Weights of a small GPT-style language model, trained from scratch on English Wikipedia.
Size: 8 layers, 2 heads of 96, MLP 768 squared ReLU, vocabulary 512, 3.31M parameters.
Architecture: biases, untied embeddings, normalized queries and keys.
Training: a variant of Adam for these matrices, 133M tokens, 4072 steps.
Each number is 128 + 32 x the weight over its row's rms, rounded and kept within 0 to 255. Layers, rows and columns count from 0. The size above them is the row's rms in percent of the matrix's.

# layer 5 MLP down (transposed), 768x192, rms 0.111, rows 302-319, columns 0-191
size [ 91 102  88  98 106  92  93  97  96  93 101 112  90  94 102 100 111 106]
[[ 70 110 107 148 135 132 114 133 102 109 152  68 172 127  98  59 124 138 147  88 123 149 163  89 114 145 150 122 136 172 146 101 105 183 118 158  89  79 111  93 188 128 149 120 102 144 145 139  82 169  71 119  95 113 165 136  90 131  97  81 170 106 183 184 148 149 103 162 140 120 181 159 134 118 116  92 105  92 175 169 169 148 148 120 162 160  95 135 113 115  98  32 136  87  33 124 103 134 136 123 161 139 119 110 108 152  85 122 141 132  81 124  89  74 122  87  98 190 103 136  81  83 157  94 124 146  83  92 156 161  73  74 137 151 166 155 173 137 183 140 105 156 125 113 183 159 147 143 128 149 123  97 117 188 120 136 138 167 154 126  96 162  95 119 123  77 117 177 185  97  96 141 144 161  91 131 136 101 133 183  92 129 161 127 124 117  86 177  97 184 143 139]
 [151 113  64 138  98  75 150 191 174 157 118 156 107 130  82 181 119 120 138 126 163  88 157 179  95  72 143 130 127  85  92 144 173 101 165 126  75 143 153 138  57 137 145 132 125  78 139 133 118  90 135 155  70 114 169 113 112 143 168 144  85  75 176 130 131  59 106 165 118  94 131  78  97  73 166 125 109 147 127 187 103 121 149 127  96 116  78  53 160 113 154  98 189 167 126 112 126 156 126 109 154  84 128 162 120 124  38 109  86 134 123 138 128  79 162 133 133  90 166 133 117  87 177 107 140 198 134 151  95  80 142  96 214 118 100 112 121 119 124 131 194 126 162  71 121 166 128 127 135 145 142 148 132 194 117 117 110 105 161  61 118 130 111  67 147 111 135 198 115 156 149 115 159 153 122 117  99 171 141 126 134 147 113 135 114 155 116 142 104 102 157 161]
 [140 147 126 137  87  96  94  97 139 150 167 174 121 145 114 136 173 145  76 130 118 147 123 155  93 123 155 110 219 158 130 180 147 182 154 135  61 137 174 113 149 110 180 155 116 120 144 137  76 134 171 129 130 116 100  78  95 173 100 117 135 120  99 147  82 147 218 111 134 106 157 197 102 133 136 163 119 136 123  44  93 163 105 107 164 158  94 137 173 126 109 114  79 120 127 167  85 111 118 123 156 143 114 106 150 138 160 153 106 107 108 117  95 149 109 140 156 132 136 129 127  86  84 157 144 110 135 124  95 162 156 156  96  96 119 126 135 100  92 129 115  73 113  53 161 126 142 113 145  97 135 111 108 124  86 159 145 154 159 159  22 142 132 158 145 139 109 130 159 145 175 145 152 150 125 112 138  89 122 132 132 120 135   0 152 109 186 143  48 121 158 134]
 [132 137 139 172 108 140 140 165 132 135 137  43 151 152 126 110 138 101  91 107 126 108 147 197  93  65 143 117  75 101  56 135 129 141  82  67  92  88 155 107 161 103 130 132  72  43 105 138 136 117 125  62  95 110 100  77 162 147 161  60 137 131  84 129 164 137 149 152 122  57 170  59 100 158 136  85 121 135 145 127 137 124 112 157 141 120 150  91 104 111 120 130 112 147  84 172 149 153 106 190 127 116 111 153 150  98 160 147 111 155 175  85 165 140 154 111 107  94  94 105 167 162 125 129 217 141 115 129 123 100 189 122 111 116 163  94 135  99 173 110 128  96 135 152 148 124 135  96 106 139 130 140 113 101 122 134 144 180 230  94 134 122 139 208 115 143 136 167 140 138 138 132 132  74 178  81 118 162 141 129  96 129 117 114  82 165 110 147 170  59 109 170]
 [143 134 139 105 158 108  76  96 204 105 162  80 204  87 124  97 123 140 179 189 143 146 120 171 105 127  96 138 107 180 202 127  98 207 166 123 138  86 117 139 143 119 213 121 122 107 138  73  90 128 121 184 117  86 177 132 107 164 177 134 105 141 118 107 124  97 102 107 122 122 109 122 184 119 120 128 147 120 166 141  65 140 160 143 163 139  75 150 152 108 170 163 139 114 139 135 162  66 157 142 160 103  59 137  96 128 104 126 148 112 143 146 173 151 118  92 110 116 119 180  87 124 145 106 203 148 167 151 128 149 177 106 123 162 112 176 128 129 111 124 122 117  99 108 138 131 119 127 118 123 114  98 115 117 179 167 116 150  85  77 104 103 106 192 144  46 127  94 110 198 117 155 136 153 139 189 130 131 156 128  68 146 169 124 131  74 151 157  94 106  69  89]
 [ 78 115 138 131 166  99 129 158 156 113  65  85 117 130 146 117 156 149 146  65 103 140 115 172 140 197 151 111 172 110 138 160 166 194 163 117 118 123 159 105 142 148 145 150 156 133 139 112 105 173 149 155 145 134 101 120 119 149 131 175  86 134  95 147  78 181  96 125 120 107 105 123 122  83  99 222 122 139  90  23 195 121 154  90 158 110  48 171 184 123 129 163 121 106 111  74  87 126 149 151 128 173 141  56 180  89 126 103  93  91 158 113 109 131 109 168 127  95  98  91 131 109  97 143 210 149 110 124  81 142 134 142  90 150 114 140 155 151 160  91 124 147 144 118  99 116 158 144 140 131 167  83 135 115 101  94  32 212 156 101 126  96 142 119 144 136 189 117 120 182 164 125  93 150 110 130 116 136 135  98 104 150 146  88 105 124 103 136  93 137  97 128]
 [ 86 144 203  80 113 103 153 160 163 152 120 197 120 133 144 130 122 163 138 159 107 117 107 189 116 165 169 137 103 123 116 142 107 129 118 122 130 133 121 145 127 149 117  77 140 152 153 116 141 147  93 140 145 176 110 130 108 148  77 200 162 111 121 110  96 137 107 117  78 153 133 127 180 122 119 121 126  96 149 105 160  78 119  85 153 170 154 178 173 161 137 114 119 122 159 108 120 117  84 122 122 137 165 147 169 123 141 143 111 122 136 126  92 131  65 191 146 110 168 101 141 165 113 154 131 150 115  23  95 136 163 141  81 156 129 154 106 102 148 146 120 150 127 159 126 148 107  93 183 144 194  97 187 171 152 172 117  77 116 135  44  64 218  75 148 174 133 124 129  92 176 139 135 145 108 170 128 168 122 127  94 198 133  98 144 139 148  82  20 162 150 135]
 [158 131 160 157 142 127  56 127 124 102 140 106 102 124 130  67 109 143 204 170 147  80 158  78 187 126 107  71 130  51 195 152 156  44 138 117 124 124 182 106 110 130 167 107 137 145 123 135 126 149 101 139 140 197 107 137 116 124 132  87 116 149 114 100  77 124 184 129 101 148 112 146 124 121 102 109 139 112 136 173  91 160 143  68 151  86  61 141 212  86 157 103 119 137 119 113 115 185  87 120 154 139 174 158 127 102 154  87 126 138  99 156 157 108 101 100 152 103  78  60 109 217 126  83 178  81 106 111  65 129  84 206 104 128 143 134 109 136 161 106  93  69 123 138 106 133 188 120 144 123 159 148 167 114 112 136 124 132 155 143 138 132  88 122  70 156 107 181 155 124 118 148 137 120 137  91 123 119  85  80 103 110 122 173 129 152 117 135 151 113 103 157]
 [111  95 119 132 116  86  93 162 144 159  76 114  91 183 163 161 128 132 162 114 112 201 143 134 149 171 101 172 108 175  70 134 172 115 127  98 108 150 167 176 120 132 139 141 143 106 132 120 118 143  90 128 147  66  33 163 104 190 132 161 135 114 113  98 108 184 114 132 138  88  59 161 107 123  58 150 176 138 136  32 144 127  80  85 142 193 112 172 168 139 121 112 124 123 149 100  66 177  92 157 128 122 156  66 137 111 145 142  98  82 122 133 119 151 105 116  98 132 141  60 116 155  99 149 113 206  84 169 117 124 128 145  91 144 112 150 102 116 190 134 132 140 134 134 151 172  99 188 138 132 120  82 143 152  96 106 114 189 120 105 138 115 129 173 128 146 186  91  67 151 124 122 129 149 123 161  88 130 107 164 113 122 158  66 130  96 104 158 114 174 119 100]
 [153 126 161 200 142 179 108 101  68 180 159 159 148 132 122 118 166 153 187 147  96 174 114 152 129 159 102 119 117 131 125  91 145 164 132  86  53 120 117 135 102 117 157 150 104 176 141 199 123 119 161  73 131  95 150 108 125 155  94 119 146 119  72 202 191 170 178 106 141 116 159 109 136 124  80 131 128 109 157 148  95 165 144 147 176  65  96 109  77 126 104 167 113 101 128 123 182 156 142 159 167 188  97 127 179 126 139 206  75 134  90 112 110 158 123 126 143 100  90 125 159 145 166 183  73 162  90 134  90 110 199  99 115 106 138 120 145  93 128 159 108 174 165 111 148 110 144 133 208 146  80 120 164 135 112 112 115 130 123 157 165 166 111 103 179  71 141 159 159 126 157 103 202 131 119 134 115 133  97 150 152 155 121 133 145 133 161 124 149 157 132 196]
 [ 62 189 123 130 128 102 168 138  40 112 132 153 158 141 114  68 172 101 128  97 119 166  92  93 128 104  91 142 113 134 165 200 159 209  99 140 115  97 135  60 135 152 156 156  88  98  80 144  89  95 102 167 100  93 176  80 124  63 169  55 154 133 192 156 109  88 114  99 141 107 194 171 162  94 128 127 120 121  97 137  79 174 111 113 140  91 119 128  88 126 113 125 134 128 162 128 175 131 193 135 208 145 100 138 106 100 115 135 153 131  90 106 173 149 171 149 155 124 127  96 145 127 161  94 109 126 109 130 122 152 144  85 105 136 138 129 160 147  95  90 127 110 171  93  94 132 141  70 144 130 102 156 127  88 133 101  81  83 143  89 131 118  85 103 111 104  98 139 121 192  80 142 116 119  77 137 123 119 175 142 105 161 141 186 152 158 159 169 149 111  73 143]
 [125 124 126 145 144  96 155 149 126 139 144  92  63  93 134  63 113 127 111 183  93 112 138 167 166 130  87 108 158 159 139  87 121 108 162 146 127 128 130 140  96 114 102 174 147  96 105 118 130 133 127 109 111 105 183 107  84  87 180 125  73  90 152 181 102 146 132 183 168 141 163 155 124 165 103 112 130 169 131 122  93 137 145  89 199 162  80 146  93 114 181  60 110 160 149 143  99  58  94  80 104 113 132 189  97  89 165  99 124 162 163  94 133 123 140 113  85 160 129 121 124  88 128 125 140 166 157 141  89 147 117 175  84 100 156 155  93  97 102 117 118  98 127  62 124 155  83  96 138  85 145  73  90  59  84 132  85 132 142 147 114 125 142 129  93 100 120 138 113 108 161 127 137 223 113  87  63 106 136  92  91 120 190 127 121 135  80 184  86 176  60 119]
 [139 120 125 177 123 149  87 111 142  60 100 137 111 106 102 135 110 144 140 128 100 192 104 121 146  79 136 110 100  47 123  83 109 103 120 135  92 123 145 151 150 165  94 121 126 112  45 161 132 128 112 149 181  88 131  78 137 139 153  79 110 117 112 109 111 113 135 129 171 160 118 177 170 143  72 113  73 102 131 131 121 140 204  89 119 105  73 131 112  66  99 125 109 131 152 109  84  86 205 148 177  71 151  74 171 112 135 159 172 135 134 152 141  58 170 129 109 105 128 133 138 144  59 124 129 173 143 182 120 121  75 113 114 160 106 180 104 124 178 117 118 138 144 155  89 142  93  99 132 131 111 114 162 180 167  66  92 172 131 106 146 134  83 112  93 125 159 197 132 122 141  55 158  99 126 150 163 155 168 179 121 180 104 149  75 173 158 111 148 128 144 148]
 [129 133 164 163  63  97 123 134 142 148 106 124 193 145 191 124 161  84 138 187 144 104 123 157  87 109  88 160  91 138 118 164 208 109 164 106 152 143 109 150 114 117 151 131 129 120 148  95  96 123 115 110 151 106 145 122 113 190  85 134 148 104  99 220 175  97 169 145 102 113 132 160 104 152 105 112 105 127  97  95 119 119 113 140 186  84 108 150 118  92 117  90 206  98 160 146 119 110  95 101  92 140 102 193 131  89 109 103 132  88 115 215 100  83 146  91 142 130 110 125 118 131 151 149 107 135  96 105 229 103 102 136 125 115 126  98 149  99 114 141 134 115 108 130 129 158 190 114 196 117 188 135 156 163 137 123  81 203 160 131 158 162 150 127 199 104 129  97 184 106 144 166  94 155 106  97  93 176 121 147 116 136 166 147 101 109  57 157 119 111  71 123]
 [106 132 105 140 138 156 123 127 142 155 147  85 133 104 115 153 154 153 147 106  78  91 136 135  41 149 119 109 129  44 185 160 134 152 173 171 129 135 167 127 167 126 117 103 159  81 179 118  93 136 143 137 171 113 166  90 151  67  89 104 100 142 115 121 110 107 115  71 177 108 141 152 146 104 165  94  96  89 145  85 109 125 159 149 123 198 117  93 159  97 155  95 144  93 135 138 100  97 112 169 154 165 151 116 159 137 121  60 142 138 138 163  81 123 125 124 158 107 184 147 162 125 145  67 190 117  89 154 160  93  44 119 102  97 167 143 114  70 131 122 141  67 133 164 136 167  84 137 114 166 100 103 209 134 130 141 127 131 135  84 168  86 151 117 172  99 108 151 139 135 185 155 157 127 121 146 170 139  60 151 136  64 188 124 158  76  76 132 148 128  88 160]
 [128 108  95 175 188 166 108 139 147 159 176 141 184 213 140 142 111  82 108 147 144 136 156 140  69 112 154 185 119 174 142  86 175 167 160 106 139 162 108 113 154 111 130 101 113 131 171 107 104 109 143 193 120 192 152 126 148 134  85 132 128 143  99 128 106 136 157 136 151 108  97 126 105  84  94 113 115  92 184  81  72 150 131 117 107 138 136 143 141 119 104  98 165 108  99 114 171 115 101 105 155 124  93 125 148 161 113  71 118  98 115 118 128 116 176 180 161 108 183 179 106  96 161 133  75 136 141 183 121  73 168  85 134  90 119 110  71 136 199 128 111  97 160 161  91 117 156 140 116 140 157 170 114 103 156 143 165 122  69 138 114  87 142 155  98 199  73  91 159  75 163 127 207 154  92  86 170  96 118 120 161 147 140 117 169 125 151 117 134 198 184 158]
 [157 137 113  80 108  32 174 120 115 212 170 144 176 132 129  65 130 101  52  92 106 103 106 187 102 137  98 181 112 134 139 162 143 151 118 104 128 126 132 129  95 116 125 132  43  39 105 128 109 131 128 171  48 183 118 120 160 146  91 139 141 133 187 111  60  76  89 147  98 129 141 139 137  92 139 158 103 139 179 161 128 107 133  97 164 122 157 148  99 137 140 136 129 156 139 169  99 125  92  84 116 114  79 162 170 146 117  84  99 120 156 157 153 136 149 176 147 137 106 127 110 126 159 107  98 125 128 120 123 155 178 135 172 104 119 105  94 146 120 139 155 177 149 169 113 138 138 164 128  87 153 109 147 152 103 117 184 133 117 136 106  48 199 169 155 144 135  97 141  92 174 118 140 139 112 185  84 159 162 171 166 146  96 142 158 151 125  70 112 153 176 108]
 [165  89 111 138  51 142  40 146 174 123  85 105 121 166 163 137 135 100 116 175 165 124 166  78 179  89 165 189 150 166 106 122 146 131 126 195  64  77 201 157 123  99 145 124 128 144 148 104 109 164 119 112  79 121 141 107 156  68 147  72 154 142  99  90 132 109 168 136 142 117 177 115 118 158 117 142 134 138 139 163 135 125 121 189 202 124 168 117  90  98 190 141 109  98 101 145 122 102 120 131 107 127 140 146 169 164  82 117 123 128 100 119  87  54 107  85 169 143 122 178 148 146 162 147 136 134 106 132 140 114 185 172  96 109  49 114 114 108 182 123 142 113 105 149 118 127 196 106 139 101 167 143 119 101 114 153  96 135 151 145 124 114 149 206 119 120 128 203 126 158 123 140 168 152 107 139 130 163 140 165 167  87 146 135 190 162 139 119 181 174 118  99]]
# layer 5 MLP up, 768x192, rms 0.122, rows 303-320, columns 0-191
size [102  94  94 103  85  92  87 112  88 106 112  90  92  98 100 110 107 105]
[[ 82  29 119 126 155 117 171 145 115 156 156  94  89 167  79 159  97 132 166 116 121 123 109 129 143 191 116  80 113 145 135 136 145  67 164 121 106 159 145 160 106 187 145 149 193 130 125 192 179 180 125 100 144  92  96 122 137 157 194 192 154 124 122 102 137 111 149 106 133 139  97 155 152  98 196 112 109  83  94 122  95  59 100 213  95 126 135 175  99 150 131 164 156 139 156 132 134  56 123 111 146  99 113 164 126 170  99 142  77 163  95  82 139 180  77 119 163 120 109 138 125 127 127  92 146 126 155 196 116 156 121 118 136 172 123 133 121 132 124 114 149 131 105 109 179 166 149 102  92  87 116 120 177 105 138 123 123  52 117 141 114  99 100 132  94  95 150 123 107  55 101 110  43  85 155 113 103 118 102 187 118 179 134 107 135 103 101 151 108 107 131 129]
 [162  89 132  64 114 140  95 126 104 103 154 155 126 105 102 156 106 113 151 149 147 121 136 122 139 126 146 135 142 119 176  92 110  88 163 111  96 145 165 172 101  90 107  59  84  76  67 152 138  98 164 155 160 120 112 121  52  97 138  86 126 114 107 145 167 135  90 161 121 117 103 129 128 109 152 117 190 189 155 130 130 121 153 134 123 115 142 108 132 174 127 184 163 130 171 128 109  76 119 113 142 115 211 109 147 119 191 131 129 172  91 171  85 199 162  78 239 190 140 146 157 124 131 168  91 169  91 120 110 153 160 106 114 143 123 129 189  68 126 132 141 165 161 109 122  98 128 131 124 124 148 100 152  93  82 125 163 115 135  59 143 197 136 162 142 117 114  96  85 130 152 187 151 108 153 155 134 105 197 165 115 134 156  95 155 103 147 167 113  86 197 124]
 [ 78  89 117 128 163 178 196 152 110 111 124 183 168 118 108 144 113 143 158 168 152 104 151 105 145 179 167  86 136 116 155 137 121 112 152 165 125  86 126 120 149 205 136 141  98 137  89 147 150 156 130 118 127 131 143 140  47 156 116 118 148 173 129 100  57 126 184 179 159 126 152 116 113 111 184 127 173 130 115 158 127  87 111 109 123  84  95 134  64 140 161 148  73 140  71 110  88 137  81 135 112  84 183 153 129 146 144 191  98 144 131  74 127 138  97 114 173 166 131  89 189 161 149 133 151 131  86 108 171  24 157 122 145  79 110 163 129 113 153 135 172 115 249  83 131  90 108 126 100 123 108 136 148  81 102 137  70 161 127 127 144 119 133 146 117  81 101 118 138 154 161 155 137 129 181 131 112 123 136 120  93 152 130 125 139  56 144 137 165 147  92 152]
 [113 123  88 122 117 148 153  73 129 128 142  73  87 176 142 154 111 131 116 174  95 126 146 136  77 130 104 108  62 149 177 122 131  73 146 160 204 135 131 130 141 103 158 118 104 132 153 149 150 127 173 106 154  92 146 109 154  95 148 134 146 153 114 146 113 111 188 120 135 136 130 147 173 139 146 158 110 154  62 147 121  63 161 114 128  96 183 185 132 165 139 155  75 159  90 144 152 169  99 129 173 128 116 164 145 127 146  88 127 123 172 125 164 117 170  83 112 158 165  78 101 119 127 108 140 163 116 164 114 154 217  69 115 134 112  53  82  82 136 105 138  77 203 107 100  45  90 116  99 150  83 148 113 101 130 148  98 115 133  80 179  86 104 111  99 120 138 116 123  83 117 103 124  99 199 108 146 155 149 109 160 122  52 112 101 175 157  91 116 134 107  53]
 [141 171 121 123 157 213 139  46 153 105 120 118 101  81  92 128 163 108 157  96 135 107 113  85 166 122  96 125 136 125 114 106 126 108 158 108 138 101 136 144  89 161 138 137 156 119  77 104 135  74 180 141 197 107 113 164 121 120 163 120 169 194 128 121  94 191 174 191 211  60  63 111  98 108  92 117 158 177 106 122 150 152 151 110 138 134 146 154 148 125 137  85  82 138 117 176  50 137 111 144 150 147 169 102  58 106 126 191 152 115 178  57 101 116  97 175 109 186 124 135 181 101 179 110 141 165 153 105 154 185 151 120 109 103 106  92 115 160 127 149  84 131 113 125 128 158 126 105  98 107 122  82 106 112 114  91 125 132 147 137 166 169 135 142  82  79 163  77 170 149  98 176 147  74 140 113 146 117 118 113  97 100 107 159 138 123 122 147 104  96 131  93]
 [113 143 146 110 137  97 142 139 154 123 174 139 134  86 135 119 159 132 145 212 167 136 135 138 120 109 151 154 164 142  96 152 131 118 117 117 148 129 152 136 100 139 124 109 103  95 159 136 184 103 123 109 142 114 133 135 124 101 105 172 124  81 141 141 184 183 146  93 153 184  83 153 122 138 114 145 131  98  79 104  95 139 160 137 141 136 255 136 134 110 207  89  41 130 122 157 127 103 154  58  77 192 169  78  96 143 162 180 119 142 120  89 146 181 123 166 144 148 131 142 101 130 162 131 110 134 118 136 187 153 134  93 122 152 136 110  81  89 154 135  92  98  99 109 199 160 130 101 100 108 134 157 152 159 141 140 116  76 155 173 123 110 145 129  79 110 142 139 160 120 134 142 146 166 173 121 124 102  97 180 188 101  97 118 136 137 194 207 222 128 134  87]
 [186 112 127 147  69 163 106 146 171 103  77 170 139  90 113 104 146 127  98 151 228 101  69  49 111 138 104  97 132  71 158 165 140 123 147  55 161 160 137 101 110 141 173  73 156 134 141  97 170 164 131 133 134 142 172 128  91  95 135 160 196 137 129 118  87 129 143  72 124 131 120 152 161  87 170  94 138 132 106 143 181  63  86 107 132 137  99 100 158 116 171 112 112 192  88 137 186 112 108 113 118 126 138 181 126 149 160 151 131 114 133 133 103 128 168 127 146 147 101 174 162 174  65  75 139 106 147 123  97 125 130 112 128 127 131 104 175 128 133 125  89 122  99 117 131 102 138 153  99 200 139 118 154  98 127 162 127 149 130  74 108 115 107  88  68 166 125 119 144 133 125 158  60 129 155 106 113 137 159  61 103  26 107 117 142 114 124 127 194  83 158 141]
 [143 127  83 135 149 130 132 143 137 133 120 120  86 158 127 135 114 152 145 109 164 105 121 102 173 139 125  96 127 120  99 139  86  79  93 126 165 155 154 160  90 169 161 152  95 120  79 118 110 119 141  93 184 123 115 158 115 132 105 168 119 150 128 136  64 148 174  67 215  46 117 125 152 114 123 134 156 139 110 106 123 133 116 151 121 120 171 154  96 103 132 119 101 134 136 196  82 170 134 163 111 166  85 128  84 157 127 138 150 108 142  88 109 131 173 142 114 183 174  96 122 159 135 122 111  64  39 151 224 218 102 105 134  80 145  73 130  97 144 143  69 116  96 134 167 154  96 146 146 113  99 103 132 133  99 105 132 106 128  73 216 140  96 143  77 145 167 114  98 122  76 176  49  76 125 117 157 135 113  89 140 127  62 116 124 138  96 132 135  99  86 115]
 [189  88 144 160 135  99 123 130 137 167 184 142 147 153 145 127 119 103 118  62 156 133 122 138  99 126 163 159  65 184 121 142  77 129  91  98 203  88  81 204 138 128 129  81 102 106 162 125 148 107 102 102  90  27 142 162 102 146 162 157 149 130  99 142 141 145 128 186 138 154 108  71  91 120 139 125 137 171 129 144 171 178 115 155 117  88 132 116 149 126 155 116  75 106 117 127 111 131 138 170 162 178 151 122 104 163 138 134 157  95  84  69 168 114 137 195  97 159 128 107 158 178 158 160 129 145 119 145 111 109 188  89 159 114 115 113 112 108 159  93 104 126 133 100 106 148 115 110 144 154 129 148 136 161 123  93 127 121  69 130 160 194 177 114 160 159 171  64 113 153 140 135 154 135 175  89 183 151 158 177 102  76 157 102 115 144 209 137 135  65 125  70]
 [110  72  30 108 113 138 158  79 124 178 153  97  89  97 111 151 150 105 100 119 134 181  56 173 112 152 101 119  86 139 127 119 166 132 122 121 105  95 108 179  95 185 138 159 105 120 128 133 132 157 138 106  93  64 108 121 126 115 123 113 160 183 144 126  98 129 129 159 155 149 103 156 125 110 164 125 132 116  55 117 114 119  97 120  89 134 162 120  95 113 128 161 101 151 180 168 121  67 110 138 142 134 177 103 175 205 114 152 131 146 140  49  93 147 101 167  78 132  80 182 101 103 172 124 136 110 180 152 118  99 226 120 116 113 149  93 117  57 146 136 121 129 128  78 188 133 141 166 110 143 107 184  86  90 137 126 130 101 146 153 112 151 122 131  53  76 131 120 114 118 158 181 115 104 135 153 139 149 111 125 148 103 122 146 187  96 216 143 115 136  91 158]
 [169  98 102  77 119 156 159 136 131 129 125 154 117 147 168 165 161  72 134  64 108 156  82 115 151 176 118 104  82 143  79 110 131  54 124 136 136 151 134 147  56 137 118 103 133  98 159 116 146 181 136 120 128 117 144 125  24 132 117 162 164 112 157 138 161 120 110 139 142  94 107 165 110 113 147 115 114 168  79 202 158 101 139 184  69  97 120 122 110  52 116 193 133 143 149 125 120 109 137 143  90 151 108 121  98 146 121 101 100  83 158  68 134 140 146 189 127  89 110 159 162 197  84 130  73  48 157 192 122 166 106 117 143 186 127 111 155 129 140 108 112 152 131 104 105 141 106 191  99 161 135 123  95 107 185 166 134  75  68 127 111 113 127 152  86 114 131  53 140 141 114 133 100 165 113 110 121  89 132 163 101 122 132 130 197 106 162  92 134 105  95 106]
 [ 98 108  96 108 135 116 111  89  93 135 139 147  80 132 142 114 138 140 131 133 119 104  34 139  72  89 191  98 119 141 170 124 101 159 120 112 144 179  55 172 142 132  75  97  57 148  99  43 137 200 133 128 174 111 131 112 103 171 144 101 136 200  98  92 144  84 107 135 111 178  99 107 133 187 125 123 151 147 103  89 128  96 126 128 152 115 127 133 100  93 153 191 136 126 124 156 149 103 148 167 111 113 188 129 161 160 193 136 121 137 102 145  97 112 155 118 133 145 106 127 151 141 105 139  72 141 141 178 117 148 152 110 139 137 104 113 122  70 156 151 148  86 133 138 173 128  87 104  91 105 103 159 116 112 144 118  78 140 136 110 124 130 167  95  42 160 156  90 156 138 145 169 110  57 165  97 166  82 203 176 225 144 119 157 140  94 104 118 116 153 132  99]
 [114  98 131 143 114 149 164  99  98 107 108 101  89 155 129 175 191 142 157 134 113 151 133 146 125 159 146 152  82 122 117 127 130 103 111 157 121 117  61 131 147  97 158  90 143  82 139 142 156 117 128  87 121 112 169  93 166 171 153 117 128 162  83 119  98 152 144 130  85 101  57 165 121 133 131 158 157 168  85 186 114 107 116 152 127  50 130 136 138 177 171 119 136 142 145 126 117  67 153 106 119 156 158 136 130 161 125  97  97 134 125 169 121 238 184 110 133 132  81 149 109 162 108 137 115 115 111 155 116 136 118  88 137 117 159 147 142 133  77 121 149 101 149 154 127  71 125 111  59 199 120 207 127 144  72  92 189 156 143  68 114 129 140 130  97  67  85 158 157 126 104 188 120 128 103 118 123 121 140 205 196 135  23  90 171 104 148 129 108  94 147  88]
 [148 126 107 103  97 132 161 116 126 143  92 132 104 118 113 154  71 169 107 130 131 110 149  72 165 145 139 146 136 121  70 160 128 123 147 141  83  76 115 150 149 127 128  97 175 124 153 149 111  83 232 134 120 110 205 151 112 158 151 152  60 107 117 132  83 120 124 149 140 104 144 103 132 150 106  80 141 171  49 149 145 134 144 115  96 135 146 160 130 114 140 142  94 128 152  84 121 114 138  72 138  66 210  92 144 117 128 141 137  83 148 137 151 118 118 148 151 182 180 127 100  85 112 126  83  61  60 148 136 167 126 133 188 173 152 113 129  77 115 153 122  90 174 104 107 148 109 140 118 118 165 172 149  90 102 143  96  55 127 168 185 105 128  98  55 121  82 134 156 119 200 191 137 123 207 146 118 116 168 152 139 151 172 153 162  78 154 126 119 122 160 154]
 [ 59 175 142 159 149 101 145 166 182 153 138 161 132 171 133 156 153 123 145 113 132  82 162  98  32 156 144 143 125 104 140 137  65 122 162 135 138 187 168 108  79 171 164 130 144 171 177 127 129 130 202  85 162 153 142 109 133 101 201 181 146  90  91 141 168  95 135  98 150 132  60 157 167 142 142 112 102 143 133 133 108 111 145 110 147 112 137 147 143 125 109 148 140 119  51 153 155 144 189  80 150 147  80  73  91 100 182 149  49 119  86 156 118 108 152 159 147 151 121 132 147 119 109 120 110 107  98 183 132 196 129  88 124 126  95  78 106 111 154  98 157 113 129 139 155 138 128 164 114  94 151 146 123 147 101  81 187 131 125 124  67 107 112 193 112 109  87 130 113  65 137 113  93 120 148  99 116 112 107 151 131  68 168 112 203  94 136 148 125 163 172 115]
 [131  76 107 159  82 102 168 108 141 102 177  95  79 146  84 128 106 106  92 130 115 130 139 141 103 132 168 123 117  81 136 137 102 141 104  97 105 110 122  95 128 155  74 132  96  59 139 164 117 131 151 188 112 134 155  93 119 118 137 183 114 151  91 120 112 136 111 119 150 125 118 146 175 136 200 159  97 104 145 162 127  57 132 137 120 123 199 169  93 159  97 151 128 157 103 109  66  95 139  42 116 121 147 155  77 182 108 120 110  74 136 108 153 116 110 178 127 155 192 130 118 207 168 130 127 135 182 195  93 108 124 113 170 150 169 109 134 123 160 104 111 123 166 127 147 123 120 167  90 124 133 105 162  64 138 130 172  88 108 134 125 172 187 130 114  75 107  93 105 137 148 135  81 158 143 177 133  54 208 117 187  66 108 139 109 102 167 143 190 128 138 120]
 [128 103 128  99 103 136 106  86  97  28 133  99 106 107 109 118 127  91 129 106 156 131 105 128 135 208 131  86  62 141 119 189 102 149 118 109 167 175 135 122 157  66  90 137 102 149 128 127 146 133 128 151 162  66 160 153 130 118 124 171 138 155 150 113 100 140 131 105 195 183  88 110 136  70  99 193 138 127 111 127  94  92 107  94 143 156 125 196 137 129 150 122 143 137 127 100 107 148 123 154 125  85 128 132  84 111  94 176 126 116  44 164 127 103 173 123 175 202 170 137 140 149  98 114 123  99  80 121 165 182 142 131 140 112  92 148  89 123 100 171 163 156 144  89 122 119 137 105 163 106 108 137 123 160  65  82 103 111 116 139 198 145 218 111 120 103 226  90 162  94 114 127  98 114 152 151 116  89 120 150  68  92  88 123 115 188 109 139 124 114 123 111]
 [144  77 107 147 135 107 194 140 190  98  74  99 165 137 103 121 123 120 187 145 119 102 154 116 123 179 113 129  65 119 127 169 119 114 117 187 137 134 142 123 134 120 120 143 140 148 166 106 162 101 168 166 148  28 137 164 150 122 110 140 114 138 122 164  68  98 144 117  99 159 139 137 128 111 127 154 150  68 115 104 143 161 120 134  94 122  97 121 152 106 146 150 138 169 152 119 123 146 184  79  85 127 122 129  83 137 105  74 135 117  90 145 155 161 142 127 101 114 105  91 170 149 165  52 127 138  89 145 101  93 132 159 134 121  88 112  98 148  54 143 120 119 119  84 151 149  90 137  48 154 130 116 159  72 179  60 131  98  62 107  65 178 107  95 156  98 127 170 131  60 103 150  65  73 137 139 135 116 191 123 132  90 163 145 101  93 140 132 183 159  52 105]]